Each number is 128 + 32 x the weight over the matrix's rms, rounded and kept within 0 to 255. Layers, rows and columns count from 0. Numbers have three digits each.

# v: layer 2 attention value, 384x384, rms 0.116, rows 336-383, columns 128-255
# o: layer 2 attention output (transposed), 384x384, rms 0.0979, rows 336-383, columns 128-255
# up: layer 2 MLP up, 1536x384, rms 0.126, rows 0-4, columns 128-255
# down: layer 2 MLP down (transposed), 1536x384, rms 0.117, rows 0-3, columns 128-255
v336:142134126146138125163139111157090171157134097098170158146138152080110112136136130163106166115130118130111118115149136141096126144118112141098140118094131133088107116134144151119164147154124113127101142121136122138123097133132066117122126125127196116089121094148098128165157077128160131134124123173113134106128132156145130166117088098165111111159136128121122133154128114078106108100184
o336:102140147144111085116137162147155078101162178174110118136119116170170128118116081104124118130160105100141097129093103146121131109114159106148112129127122151193156124101108122069112058103138124133129124080107116086123124160150194133125137175126084138150139137161169130092113161143161071172159084129136137149054126106077119109133149128092124118074091160087107127081113159146174165162119
v337:121156169113129119140133143135075151141117106142136126161112109131099147122107118151126159173125109103128162119102104129117136112136110142153105144112167106139110118147143104138131134090082089118130188164137161046151145156158123110175124132139154128072091156134156143175140120111137149137187128092144097074140112153138180137172150137147101099102103087092141131133088146126114133121129
o337:135100169108118171105106094127168094115161111178096130130140076128169146128132100074156104050081131152124110091122183098136119150101185095105149149149105136167182145145113139113126144163130152142161118141097115177068125136117129150091117129161133125160126128128113085071141107146134132116105173117100174197144127111107161111071135133105123205120134149114118156138173138130127080140119
v338:103131156116120132085150137105172097122137133137097112134140151144080108162169142089091099082128139134111134102134097144118116154132120105112142103113123112152182102126131119107136164109100110144133129116127103126115133086154176115151103095182107134097171174095132114165087157095172135148144126097165129146160137132117168167146124087134145099107127135098153138122123112137158125154117
o338:150138101100121077172125067132124176121081127162133099113129095146151118095101118160155146142096135147150154119110155106098117127091112122089113137116095160133085120145137145148131082121160158158134122156089128112146139136113134129107135160109110160183093102161154125127172097175109102089143153138062206116150137116096107152127142149186106124140111127180120158148132132127131147154109
v339:126079094177096120108131151157162146152117082126142137101133091130110133134060116110117144093141139103105154148118154108140119101116111091140133098166155159119132140133112141111130123150168104135124125115113174152153135117113116126133176123141129130122139091113191131166142152116084109140096133180149156116163099111124140111116134152078100136117159115125125129105172148115182125104142
o339:131110102120122127170144075169149130076114132117142115184076144152109091110141160084170105159126175154167098128148118114154131141154144139118121131118157107148135164154144107151138125095085127132159157131097112078086150148118101113136061092125153114128107172121093093158145120114135126166118085088132072158097151148085135085129103143162151177162120123130080080129099180084102151161095
v340:155116133107152105135086150119114097074143138156135109125157118112111152109122085139112125144103127190129110114094091125141081122092130121077075102148133102176105123135130106122183159113136135121110117112137106095097152135121117113129123096122099125122091145107123178123129115166176114127123098143155172154152142136107123153130160115134143079167155149111108144170112162105090077083121
o340:131141161165123165117210129110107149173148152088141165118126153137081161151097111116117132086196119128116146127115230085095148087122103130122131120127097158119138118080140122156115152146124171123134175105104159159139150166109128141153145106160178081171187108110092149147069156121137126128138093143122070135125123163091108126128137131086119192116097117174123118096167124122157140148142
v341:106082140120109139201162138184091138088096061125136152064123132120132149116158133102151142071118167117088106101133168139137124144110137094161141163134163152106141104137122094207122126137123143150107157107093134085097115132105108135143131090089106129123139100124157130106130159122105150142147131118117129105117072092134129184065145119155123142139132134160151146111105159115131109084103
o341:185157124144127111103106118088206152146121198149139133163081091131126130142108139117126151170122114136186104084153114128089169067113130148071138070143105052126154100102137141074134078109141117149113126150165121114129118132136152118125115157155145146127149129132147110126118130133151118074110102123053123124126147132154177079156098158099091139113096126165088126180172111127180202175131
v342:149139086159129104135100152134170169136133117132148141108139132145076118119103147168124119119107129126059140077135165122069138143135143128095129097185137143101135140159140124091126117162133132088122148144073143124148112122127083129089142144137112114138150104150091156125094146111094139118117130107140118192182102162126154118106146134142133111074178127129148137159155150133161112087142
o342:169107111133102122157141132090088122101126155145115150096161139135188094135117091080165103127161148126098093165084077111177133127131133123121135169084133127126106142127125134100148104115189116095126104133151128105141095185181199171177107115080093146137171124118135132116144126129120110108153128155092114135103178120130130106155100100112168121116102101095136122125052136071137157184097
v343:149122139134113143147120107110123130166113101152135130152127158152119151151050122126103132131104117145136087126113149159127138170128160101098096081092143149089109155127088108177138135133133118136125154121119170157118099109125129145095061140135128148132154205122107122160151142112103108125156150096175095136147127136171126128089124168158119096134175132091144151125114106119151101115121
o343:197088109146190093113143059098117119061129119108107106110131061133135105123179133115117187107158128121118174142111086161144143130156128119132153115120134139138186136157133162129095087166131080135141112141141153095106214114046137105159110134092191145141135127100161193111110125106128145142112107140041190129142166130150104152132130100096170196153140099141133097157147115155121136132101
v344:137094073117140131162137122126078160130114140146110127124125155147144134127103120098105124140128135149104150126110124102093101068165111130163142119154116141080145106112192116128129172151128072097141154117148138129096111137113093149088125099123165141135119064141119164142129093116139161123158152135138128152171118142093101149114112143107128138139140096149147132139130137166160149149068
o344:125135159161108132130113117146171107112141138129138143137117107115128119137181138108175104142138146099123107146092178154154162156100152167076168121134127115192106106114110149156115095147159128156118115122117088122149147089137134074134132185138086121146134149084144092122191152137139141081143154129091114102135147127174147123163126093179100155153145169115120151143115085068121086141172
v345:079161129135088130129132108115114097132163146165134148117108119116149154098122139135134143124107141114091119174106171143103139121158174154131120119150124095103163145157119102100146135115147116119143128165145157116160105157144119110183140119098163131140161112109123171148090079081151084105152136138132111152136107148139149094132149123136123086152155123131098175099110130155141098153115
o345:130127104103170143142142164096132151129140156118128103110131124106107119175169066144132137097180135149168161120125158146123151185056138133132083131112118167143089134114101134165135098160129124152123094072104100129075135051161095140143098167162119073137094145118149114116147126117112128147074102172134175072090174100153057163118073107107149127151110095126152113186137158128133102131107
v346:122164157111138140115156142141071161166130136104109103150142149151129126122096115120127162104114149094124131122113137137108120099153050092120113120185136157131139169121127114099138129123152110155151144126151170159087152150102127137166164120178095152155120111159132105147146163131144137142080103111156142104145173152166090073145148103135114133144115097135123195168122075085151116097138
o346:131081131169074141167175159169195098100122046136130138098083143108172156113164125103126066129060104141122129110157148131164176120085143127164167150110112057158131087149155143075155099158154093166101159143095114150175128160103109110059151122133096133153183141124144095132108153114155133129183156149115085153098094114101129184154094139078071132136094157111132143121164160129113158085160
v347:090070084131140125141062201145136101115109141101100114113123121151109061164175138090121124211134112105120104133218152144117138162116157176175141126140129171172127136147125155131171095128090116078177121105164100142155158080127164119111130104092113098118134114170184108127129112068134146165146121146099121144150075120098118144132068104122148137106147194114126132133108108146079172109121
o347:127148194152091142095130112149136124124090131091149122153121136103141164082089119181121105115132121116161187147086150143140108107093111103136127102131109130118134138104120085152116173130134222206102156142116124127123090173134107093151132108174165146085082115103089141152101116182107099105076154108139152144126108123129143127116178145150108082169131068160089150106129151093174107130130
v348:147068063091143086168078135118132101157143168122131117148106117118121107127116120139100124109169133143149157176111120162137158157106105143135101186117088084160128151139092134151116075118114140132073184168134141134147173157077150114133150106117124105130125146138142184102162131146104126156109146149127097141121107134106095151140102120088138147147168141141146130089171133157171125109154
o348:085161141143154163128159127125082140100102096177109166100127155126110143088112131152159130091140111140098090156064116106102112094128118082053139111112169164111058146119115158142138144114090121104164128134117157121114060059135106132155155140138152179066132110102111045131162086095105140108123112129130154104161176080119163036076198143179120091136118133064089101142092171119107088192110
v349:097124103106152131094098112149150106104101149133148135167145097087114152137103096125146113100136156139160130145136096115119093144123134164159127140070143133123113126135146146129130122104165152115127126127134141125109118065091118164137135168120115107164134155112131114106123188129135147135152110101144102116169122142110143143118138141117116112157119102112115121130122142130151164149069
o349:142167209172091133151162144141111161114144153157133147138122124177139149126164154111125136151153102149105149120183167132103114114119144077128141124129071093198109117112148145133153168154055128152163126147137146107149147164165141117200128148109139138137122092154116166144125128143123120147131128129133159149106139148136154155118141113163155107122182118161120124128162122148134141153176
v350:118151127126091131080132102099124128120166080141107128127109126133166183120160162201127123111112113123142105098145082112133127115115136146107109164057133141144089150114145122113125133106100161128130129127153117107146111093131134110154149137155166159120137081101145098117148131132089169132107121069087145156136154150146100137160134092115166152158097136133151159127110107066137118117135
o350:136106120130182117161140109131122184130096198126151142128155099099150071113092132067141125137140123167095147124095189151099094155131097135154149165163141101156138141115120108093107136153129075150159109150137103153155171169089189125116138107163117147100142153180113139101147097123136067129198168109087096121117126106107144136088135124130128163114172118103100128132170136228130119069104
v351:140138119142157110120131106081123149100126132104113144149125150167161152117129160135083115109138106119111165106126099133102117126169151124109169141115108059119156129145177115090136106122107131100069122113129118147122129177125125118163085141120106146163130127133122119151108131138122142172147110147079098168121155089136142157133146115153119159112104110150154119115156096097108149113140
o351:131138128140135163148123097168126111155134086098109079103150132114163102100124078080204144135112179154155106109118096151101132149120131114136120140186153158128149180183085188168122144082183094116150122162159147108111090127134103119145153126170090128076136108087122103173138067162113169139053185115156102137106124208138131140125108157159125112180144163152099138133133128116150187080179
v352:108092102164134138123105130156147125088099100140146134094107141134133130093068153121108102128175165082150144160140163147122101130117156132112110168155116137157155131123160134110097108113110071098121096156087175134143151144109099158143148110100159106139108192137145113137119100090132137124121118156095124136162113137121122116133103174185077100130123090075120114135107146124122161162101
o352:173191124077117121167138076101075144147128150186117110173090082095167121130157086096171157094093132177161121119094097174123135152118200167139158135119149084136060118148071115115147177109131168126149103110130116102123111066127100087118113126103039157103115137140046121177144094125140172117100129117112122110118120215172161087082109128041128134180130116127139107124109122089081090149114
v353:190158138102198128114152148115136108140124117087091120117161176095122117160119097120113110075143137112131130126097116113133116114137171104105141155131139105118074072105147137142121142115124146100126137133095142103115102131120166160112130135089164125105120124132125112122145143132090110163139143128112127092096116164129149133139147136172130113140173127102099126106134112130086141120110
o353:099095120170088107100125196174102139109150082153096151111086088172090102130152114167138131169136106149110142069131157150131117172119063143152140087105099111094143123105110154129118122135144099160130127114132083164157141105177089098136182162156155123117137139132179133145178144106149164094108116124126115170100126159123066160121112103136109096120100171163127112121137151149149100167114
v354:109149129200087103085151140172146169179127156154156101123131157160135171141151119099139158170104100138159137140129116117117085127162130137147121140122193110115082131124164144133176125120098104124182130125116131104131120053156099110095154143110145117104124112080094102147135105118096105125161130156171176154104136124122130171117179138184146104080114130129167137149140116143123141103092
o354:172079171077137123133067134077144073098145118133174159134118139105111136140108142160145130111146160106111117111152164128120147116094125209131139190094117189193134106149050092185114135175156134152101144102127148096105120183164175143116124082118106117100127157188145147105137126147127102093153158119120132137157159171123076060159076151127140156184167120132075122097089137133150150097163
v355:112177137144109175131138178081137111119111143093130102126115125096147136126137135102087119136130114122094159128110124157166098161120141097153084099110124138135122130142131076110127132145114113091117107166174133124137190091158154117142145133094149149140143130154150143140137149138138099126163105075087123118093128127147118074168110130109136131112126139149130165138087125114161153145142
o355:146099078081139096090079083152066166096145118130164148150082161138120171117183118119183107135149156176156154123146148164106147138176110114096142134145130075102108160118158170135105099137142117185157164064042124096107125140094110121113126113100169070122135148089111108111096152162137136138085122142180116126139115120133122182103122162164128147145113147123150142147193103122131103142094
v356:131136152141114122141128146115116134088169138104129105109133137175093158170106079110105179123077147154127166098159148108148102056114100117153120151122161099130103114133136111131082138079122117161068106144141126119108171162117126101133140133184095119148111141122120093123125109140122101163161119160123140157137156129149126145156114086141130171131095127067138131126121125122131182106101
o356:084157145115073092130177120130149149133099071153128097156121129141136100123145136089139119122141068147113097112127126130129152164131132130159128145115104145145174118163157103105165132142167111106147124115117132116099060170119111175141178080116127121110147129139087132151100170144143107134100144170125148128131129167125156175127141196095108102132138129167202114035134138103091085085117
v357:080108119119117124169129123113137168143131150166118114147088133170103158136160125119110109117113158117109161115087113178153078166124089099143144157136130120134123131110134118148098092123110135176104103148152134126132094116135151111127163101139165103105134157097150129076140078119178090173131118152131154119172170110142066094140176120137114171146145158165157161112105154121130102145113
o357:172125103106121137074134066139096101141140130170085143139116130085111136169100124159122151142135135149162108111125114139156122057174119174109134106100141226086141132206137104167160119166124134111129108100146144144082158166060094153120120121125109212130069154119131129154105114143131151098150194156099132103114130189163154166085064138114140131108168134097136129166119139133072118113139
v358:151125133126066164143104096133125139144126134160132112112137164165118116132163126090190153094095150132154080186116122143149127089149141156112136085135153141178150123132122106196099139155129115097154116142112148156096137118098180090123067122138131129104115112114154117109124114156109095167131127133108164065172121155124133122082150145091120156139143131114079125134154150131133135143123
o358:095153125147174117080166193112131180134155105103184126212143144074132114108124136141090094121094087161145184156129116130138140108087117126168131123134108131078118142140130095099135139122100154159113113126107138142143111117145130162086125127135127127189154152142055119135123108102113138118155116127133058177097177117132112101171107102136141110079143103156114127108116122145122113082144
v359:088134135140138113154120152121157096093147122160150141132135151171114118088154196166067118096111157146164126092129134119095138124088145156126117183102152167118094115180117176122120090146096112108112189155125138129130179113105160130142132111129135135102145070170096118080106146106092180109181121146128128157113146113130135116137158111186156129184119063155140124125104158159119113140098
o359:120127150120122107137096083114127127183075138123117162158159120150113184150098087118192152121069132108143096128122150130119118107128147106107147128147095071124110140090094162166111151123190135135078126132126134100115127115148180168128145152121120114168172173105095159141148138159168150119125181094043155141140098129130137109136117105114131081116139202128069122140113137093158161089168
v360:134108090171150092076143100124102078158132113108112112144133102106122171115147135076133135140094150114093077116149143098140163090142107134088169129120159125179086133110120122110136155186117097101156148113172166152117125105158105087083112132076122139104095145110158144145139067152161113124101152101110123143159129111159104165127089110152189131167128133134148183102156109112122157150120
o360:157115172081118128206107142105085150039095133072136177120103173128122095141149151161132064144171127081185170181183100174171128115081123160125118147165117136129140122159085114148126114061119156162075110139129150169163094153075170140091139056162126122159125126136119093139143186158115134145175130153133094140140093170112186080098135132111074158080177179121123114175122120147119136129155
v361:105089128109126161109101056102070147123131106159104140168094096144069126136163185129125158116158109125122180081124104105124079157125126146128145156138109137113118115127165163118123125126136118144113154077067137112112185130164089147172112120067157125133134159108161147150162118124116102130135081117135169109155141112136087088099138131151138147184138160145099104138072120165114131149190
o361:131106151122150080122157150133154095125164111141152129111117158141217166124105095194149089138086073116130128145123115177082124074131121108122088084098196138174110122148104132139172167131116119127105115150162138177103104122100149098106100126167184186136085135158180183102104094069098153110103130113119100172119113140105127183141141128151093155062145079084121133112163079107091120103074
v362:103076145153105168147159156121142139156147150114149071135158113065106151126075106119112134141102114121132075150164113147190138103140122121108084123169111126123122135115160140174163073101157139150181126155110144158132157162079160054126076105164124111134114120141121157108128117120088155112119128111178115137127170125116117099166124095091096161143115133162147133134136111147082101066147
o362:114139105161139132109152122161167080094143113128107193123135142086121122144108160177115171165126155147125155117138116102110142152147153130187141093116099131166152097128163145121139158176121168115065127111133126148121099119177116201122222126106117133144142164174079105101103101141141100122165143144102101113093067084098139183152152125085145122119138098084105128132155145145178089138176
v363:140112124137109147138113179138093115110153128137174144120085154126124126127122164132123086137121115096164108130098137137114097144122078083104164145125121155119141162148130100091093130128157143120179087113114110126129092100163123126147115166098143130151124093099112127103126158085140118134163126094130155153076119138138118174166162147133115074102090157152116111127118151150066118098126
o363:089096179141112091092117137145179139120140136160090163123161094081141165083097086172119172170157153155146209127095188163147159077175106207159106091115110126135124151137095159152150075138151089126107142097151102159142166172106121102086165132149122142131139096160166119172168129149156131123094087149087125143171098104152193119094085143113139189179124162074154134132167150159157092174150
v364:137174120079116141126103092131124135129143138152121171132171142109143113137103134107121121188143128145113125148141151092095115121132128136129117136185164125118128145115140113120099117156123113188114125161156158108108085131150125140123113145106106120135111155123124128133127154124116167164097128159144094131069107121109134131132129147117133126172136119125110144159135091121116097138145
o364:114135146132176111124181229193126134072103101079064115125087141115153156120161095127123122091148106126145140114110122147167157160120152134121160121132096142107121132159114151152130166066147110115146103111158127158170127132096129082148135129173120129160115137120125013143141099093134127074135088149110157162184109132184173133169081103112108148094117110159128090102158130099156158112129
v365:086140136139116070163141143149150149114196103108102139186110128143124136163105106191085156115138114123111124100149124178099167149117132115173132127120151125108157165140097143099087141140113121104105142150131092107119127161139144170104140133105061141158087140106117156080116115181153164122125109155190092104179144170140138067159107156120094110096131158065105113126122108123184164128127
o365:110100125136113216088150121150137125143052088109149097087154094123116128073129116092149143104101160102142083179163099087142177150131165086124059079153113120163165055098136142150142111120135115167132094135133114117086114109139118114118119075105233077063124156133118095171141121115089068159100196132136136160121158137110126134115116137132094108085093106144177113059149208087118110129068
v366:151139121132102127142130098169152151142096163131122190134165177114134155167138133137155171135119079132152129114144132161165127139105117135150132131122127102123140153160138152118082146149155118100100125165143112152104127133105114112128147067110124167190124148148117114123134120159123115125098106090143127067132149114171138075144140107115154093133135131112120161154122132145106092122136
o366:073104165200201136083125101109114124077182065130102126117078072117124139066201138139098106166127159114116139143127115141166184144136133099112140111129106169123129121100111085137125128114092143145153135080158190137127122120118165131135120143179130108102185120104109118187095153109135125122117136133105078179128154084115114134100102125138076176149130122136106122138102188086124139126135
v367:154090134147172084082114127111101202126110155107152127095162128079141156147155158104157078160136102122123101091148089119151149154158116129179114159152138195149103154155150118155146115072097128119133115118195116153141109132124137113145087158118102097133093138108167188114114097182110141131105149114116124129063136120107102143162136156145105152136110108162075130143087099160130149104125
o367:090150162124090182145185166193097120112176076202113163190157167120126115123106161088141102129110105155178157134133168120133104151064072092096131118114100089080192102132148147106121157149138145106121158124067155108118109116152167089107151156156130166124191086146103130119119144119154117160137136120186158141173096134087205126160147081134108111158162100128206147178170128130149079102180
v368:154125122124163167149146135134162136116118125148121153093085110160103112163166181110166130119110105110118124117143142105119090095118129104155074105157114153139120130123107109137098140166161122111134125118114140101166149118096100110101139106107128155078111075138098114149173088143111119121088149093132100119122114145137127171136140079141137085107179137134180111114096145087114090146107
o368:103095097150089098105103172151145126165128142123150083155147153084120139121142049171057114130100171118075173142086118150086143142157140109107140131123146111128141151124148093106161097098118142141155140127120185135112117155180123129147134099124110127154143156099145169120115207105139114114186083138090161108106124094075103100136100146137151135150105084084068129129149125132120157146161
v369:122154142150146137171122150096088107171143151120128131136130104126117142141083092165149162104137129133142151110114104119149142154129144150137146080085116141139130138108164140189162114146147128102145112132104175122087127129075091053127144133155108112153153131087155157104099169151129117074105146136122143148168104093120130155135124124110147100175136123107088127108160169152108148119123
o369:138137127150146164087105088118148120088089107127121124064101117092107138123142170132149153152101162132139113194104098125068094103140099170091089130174118124102127103129108142089119106108145112181118184120152091130187115131186143194176140135119112177104146134161149116075125047117110158148133153140123179113086198163185134100087140131160156153097126099166169102088072107155121143138150
v370:109111159149105083139184115162100136126126143173106103121106135175136101104156096075145136115126140156166095116101167145146148123168112109110088110067125143123140129110080099167165116117117147155152110106104141116115161126127141158128178106124131140158146090102135122128164139129111109104159120091106148138152146136099144135118137134151152178146143176111159168156080113181181143187109
o370:166142097112142126129081106081143084159092140087169091145116072130169149185102174138079156137085124100075133167152090145108099133130156160130175176155187137156086099154137167155102083170178111147147116174124213106121127151131126072185074148156085088133163142130133171131081115102202136140079155181069158095173112136133113076158136073150089152157127080105117097118113101113133131056065
v371:100121075136106082187109089095114127077169134155129132115123120115140174102098105170076105097126116139110107107089106131164119074143106075131147102164142111128149102130132109114134168167140166116169110119084145093146148091094117175111116173138152180141116116168152098145155123133127118113154124108105132131144157096124165126089149125151085164111113139099130114150159156097132143136125
o371:145133153071142167086139098141134189175118128113158093174140137109125102071167135076132124141116145106137170100156107125146120148154184162175116194116099092105094111125154145143204139099111139103136180162126093134122124140115124122139134079132121104167128089120156088098160145158099116111125168148150097102187087126089097104144131107117127072090110087152140126102108124145142093135099
v372:123143121092101123158118081110107114089108129125125158068141143120110062130134112155148158132134135096135144096146167155156143135121142091116120142165138130091115139147151110148166146121157126132118171174151124122137168143146122177128089161150116139141123152084141095129106075159129126138078116126131132139129137143128125145163134154144128118166093104106144165124155164168154125134183
o372:146120130116150156154111141133170138138153108090133116140166125161165143128132135129088050131155111167104118111121093097111150137114106136161098167116156129130170129116130165114128106148087165092134113099102130146139118101101144088116161119136157115094144175138135185144094117110067117074120083163123176127140124110130144137080145122108113107100167106161123159125094141088109145120101
v373:098134119118123105146160107094163153101116129119155149124114173113111142127139132180157136135158149089108175140097170107108131174115085121059125116100104171100147138107115138134114099172142159126148128139153097150165106108117140127116103112127112159078142150133116147135152053119102109140106121155120202079150132112157164108122117110096146137134102093138085099147126089132127125112129
o373:161121145127106134131120090133117090124150117147090153155146103085167117134137112083111130134126078176151079139121132153086113149166154168177143166113168128169093108191167146146165101135106085117121121106125108066123129100078145135133156173094165110152103137100169116148087147086167132140117133059139107156125125125165076124156099173155148125132122184123111154161137169124124147142146
v374:139117124151151099129142123142106128143144090110090152112133145102091074162189122133130111149148181124133108153064162113136143103150162106144118116093110126160098142120112129154114141105115173152137132077076159132134154148130123145143128142147109110109091130130146165119137134125117142123141131135139123141113117144128081127101133131132123103166123133121141120124124116123097153117166
o374:095136083104100160128140168119158137073155132150134138103113112091123148125113099101160158133072112126076150082171124178159108115054114129105098099170116093128164131134088151122179144161146112071097168197160100136146112131158117109147201090158113120120138120148139089100098117107097142168137156145065115152131151094126166119130109136100099141097129097123085147136132141129134148112128
v375:086107105089112105149151130129118156143130122110101170170129112114044069060141153105085151143163154136146162144140149123107131113125132123134128128116091105118182093149135171105118113106145077144114148096098151180131139178148146162141083140133087130121147166127115113125116128113147156157089150139104105121140132085133116145157141124107103129089152138142131148164129116118099121144173
o375:101150083119188148143142112166147104166117108138102048096124162154191144164098130145170128119093087116117133079104106094128087141142097128122123113074159133111066177113140092154137125109158164123094139121144142115133084098080085120089159126145144155158119123113144115181089153151096093113118128151099115144121070208157131101106148137149121094175147115131090111110124139137183133115075
v376:142087134088106105131129112172155121096102120121117138107120144107133168121127167134144134139134130135126109101172107115120099091149120121083139139147145108131159138129089107152106122097120160089130073150136143132113115142117138136159120136136144156127139125105106158191109093110087089144161156118091116122124134118109148131123105178131129085176139112088106131105110163134117134153151
o376:131143095147154157093137146089064145125234122100091110091134098114114065127142088097085124102093165094134171147118141160125136182122188140174126113099124128108125127094118108170101094099169124146118128137135134104109123125128085110172128109148096103129140113160149141088135129137142166108101061151134088152169095140139106120056093082131130137163112131170130106164066075086092090108156
v377:136120126147108154094162122125114109146113157116157097123111114115147112113133141112152144147109100098173136146155118172205128148142107130098095153156108135119142116147155115126157128144113108114143090133151173147138163114099120120127134115158161127110099158128118142124114119081158101184129140130135177131161143105141144106112122108138092141136122138152111125121115110111123112124174
o377:155121095080153075151124120144164109107161149140108116095142137123139079129070132154087143130173164118123139151148070063112161132160194188142115154123123121115140182101115167150065083100156131150113166106154051114089109165142114143135131110105103221151134126114113094152089069101154136094147108135071065120162123131096084132131104142092119152134119131102144109188119152171103143118104
v378:091126149152165101168107109115113156114126133121105117099148139080126130117127099130113154109120132133129147134144175170112191147091141106106145121130141157135161109121131116125143095185104112172082113142143126139110133121087108149123141088129127211146136131155097146118129128156139122134143140154129093174119166123136093105170161126124141165129139165152107114166128103127092110109181
o378:144126089096093135090130105122125144120161095126102141172132137118122128121141204113157138160141165106053109126136109144126108153172083139170078158125168092077110125150149137138135135052143145088162082071132123136106100112136172170152110073166079064097121108138176087157082129138103086150057152111131146138155087209162160112131103141154113163173159138123149163096106138123119118130113
v379:099131124116102112125191116085095159152132155140121127129112127106149103145140125139122116131137130124114162134102098172121105142083116150140105133099092112161164133134129143151113112142106097118151121105111096133109123155125137125149132122137147087132119107155136154092155103095077114123146107143153154132139106139113114107133124146156132111167120103126106094128106141127140055129115
o379:146139125143163143109111128170158061128119118075132159150114086189099166123095132125124185131118089131115077130159156139083121117191126108163153166133166136164138110209141120119155165090147163114084162122118159084146120132095086148129117150082134173076175184125145113144146155149182146159125169170115102121103141124123115183134129103097172148119099129065103146131110083148173144129106
v380:131136098129127168126192133137095135168136120076122089165134100125139160073114146165091134096140141140123157131145144161153137154115082119111100118129087102119127119133161123128169106120129135081178126148158130086096105130145160106092146142204149090126148134085120108139112127126122119111130118139165138102139108136151134158092121123136181157143116135102102132117148125117167118117114
o380:131136149162179133086080023137129091116049117179133137133111117109158119144140109070095152139130123086142102128151075072089086101128159103159181160145196106151099128109108129136156141097105103168119115124090122149108148067076134124128106110079129138095102171131162121115167136161128079132102187135108051146142169167138130106120144130102113105071118084168099144132110137133138113200109
v381:143135182122137111110150146115147135164112107120157066110139126125094136097146158117186152139139124128126114061114102149110127144088183110127146136149182148136119124162103129152129145094130099129160084115141142132143142085138126122100103134108123147093169165103112116157071112107116131149092105107142124146188125165114119144102122171149151132124136135163172161130118109056109152172119
o381:107128123137102169136115063093114105044126148163133147150145147182122097149093120117105100103071114145131137147141162143156121112150115136178136147107089126106138156093109141114139112182154190103070129159127132136129167156137089139138146124184161122169120123169158106144139221114149154098183183160092093126097117129213135153150107120083144182182126141156127090113132100170083123086123
v382:096053142087152113127156097130128152179178147106114122124130097151094133078161132129132149164132167124158164110126159127086094131128125161144113164122128133107089138111135088116128106134110173147133108148149092137106129144116162121107158135138113114075133197112117145088137116126146140164104068141159097108141126121137107099095121129098090124146121066125120107147110101156115152143087
o382:172149073116094162146088132106158115098108127171118171147115140058138088167070104137159112098130126180131118139145055110168151118135189089155097101130150112162137139131147146142127187129158095087119128097122133122125151132113130124164173092128105123116096089102112145150139136106141105075138142128128165175104137101162131198136161143130157119099209134133150149117142155100137115129169
v383:161136149137161101144103130145111102165160138122083177140137160116128126130125146111130073132088120118124122100139145133126141159164109149136046128129096118151141083112130099106100153112182123138122122087123117112112141126106093149142142136076124110117141098146138109130100163139125128110118122160131170110084107135107121142112130116138131169088129128151122120089106084098122168128155
o383:075128118136155134121130174112145104091119121134147059133065134154125131172108111130081175142148121126114121169114103110074116119120177145139198135109177140128163153126152119102142114093096140147122149152138138119137076147177128093134126133129114141115095121117142158094107132151130121141078123103130128149135154139115112136170108170104130092157111109084126117160167133147132133131127
up0:108137110128168138096089149171080175140112163118155159147090139088120128154102144151156149101061107059161074129102118193062142104127096107090109141111078134131101137137103116162107151157138120101132135159058115146153128187129139107148136118142094159153205127136085155106150126128162089119150121180088066174140126138119104148162094169154114189122154089111094100138123094142082161140059
down0:112114130119108174144170085126098088129138129106144139087172182140113153142147183128151108136129174168112173113190145094167155143120133141141128119118172099148108185113104196136165119139131126170144123092131122140098119160165127137122159076113136165149097138121123136167098111151172189143136144097182138118150151146177147184094136113159178140123149175182130118138157163125142118109105
up1:110052135136140205134128068115166096107087155121191153146138088122134099151131152170185147100154148087126141108176162114129153149135147160114134150109125119183195103147136182129146140161158151129176079138149174128211146173142135138142138121101154119098101166136128170102073169047183138075150134107063103138087077128124137137064149134114207099128164132102121132210122159125097124131137
down1:196247090120134079174076158125083196153128135118080132129152206130119153112143112113133111130141118104129118072084087139108141099093109134154118057076148147124032159117111099117094111063106139112120154113163107122085125116120136096106137080161118172115078132141148077135129070142082136128028125174153135152133128148104096092154087163123098152160139103166124108101158112123106105140123
up2:156144084172136127155156147138105145130133135142163168147155112107086132146096129156093115133068095136168122143134132131099200103132177127160125128120107090132153146110146120142146214130105184155168123076111099114157159112144123102149129133083115159097139122180159142129101146164186193207143123079058155129168157177071113140125150098143096182103130119136057126132043190099142071109090
down2:106111114144121191116110082159136113116144149094148113190142169097137097173136119138128152095144141131176099142190144097122136181127173095185107131163133090130146100127092144201117081146077112068170061155132128134167127116124113182178142132105137158162109142100083104181149131159090045122125118118130145087108140088088105090095139101123127124140140094163223082159102117175067186151165
up3:085100117120119082129112153157117155134107154142145201155118188116115099091123106121154085163173166057161109163166130099141139164071107064159137109116153143151178148086178123132149088104109137061158112189113166098076152029165109093094132097061143174125136168208150102145129070157188086128161122156118173185148180120083108130118140174120114099147108086131168127057199127108068174115139
down3:111191103107097172137164128108123059151124126114108100162111157121173129097112119174100112091150090188136099113140106185193135108173113162121150131117110093104111125176092128128156161177099147102145097070113123108146151177123187112161120146178109147144102149103194145131097141119201139093097161117143137154162068120099130122126100132079141088093135122136151067146092144059174135112073
up4:139157166063133149060144079153167205115136170121099126171125120132154129155109141110156076054105127108135086128170083126158074161146099170099145161154157153196094131161123083161087161130151127093099116189158129162163151127140090144110165107162131135103096109122096138112142135089180138148072129124138192085112119139102148109176083193098089059149125175100185134157122138129132149128109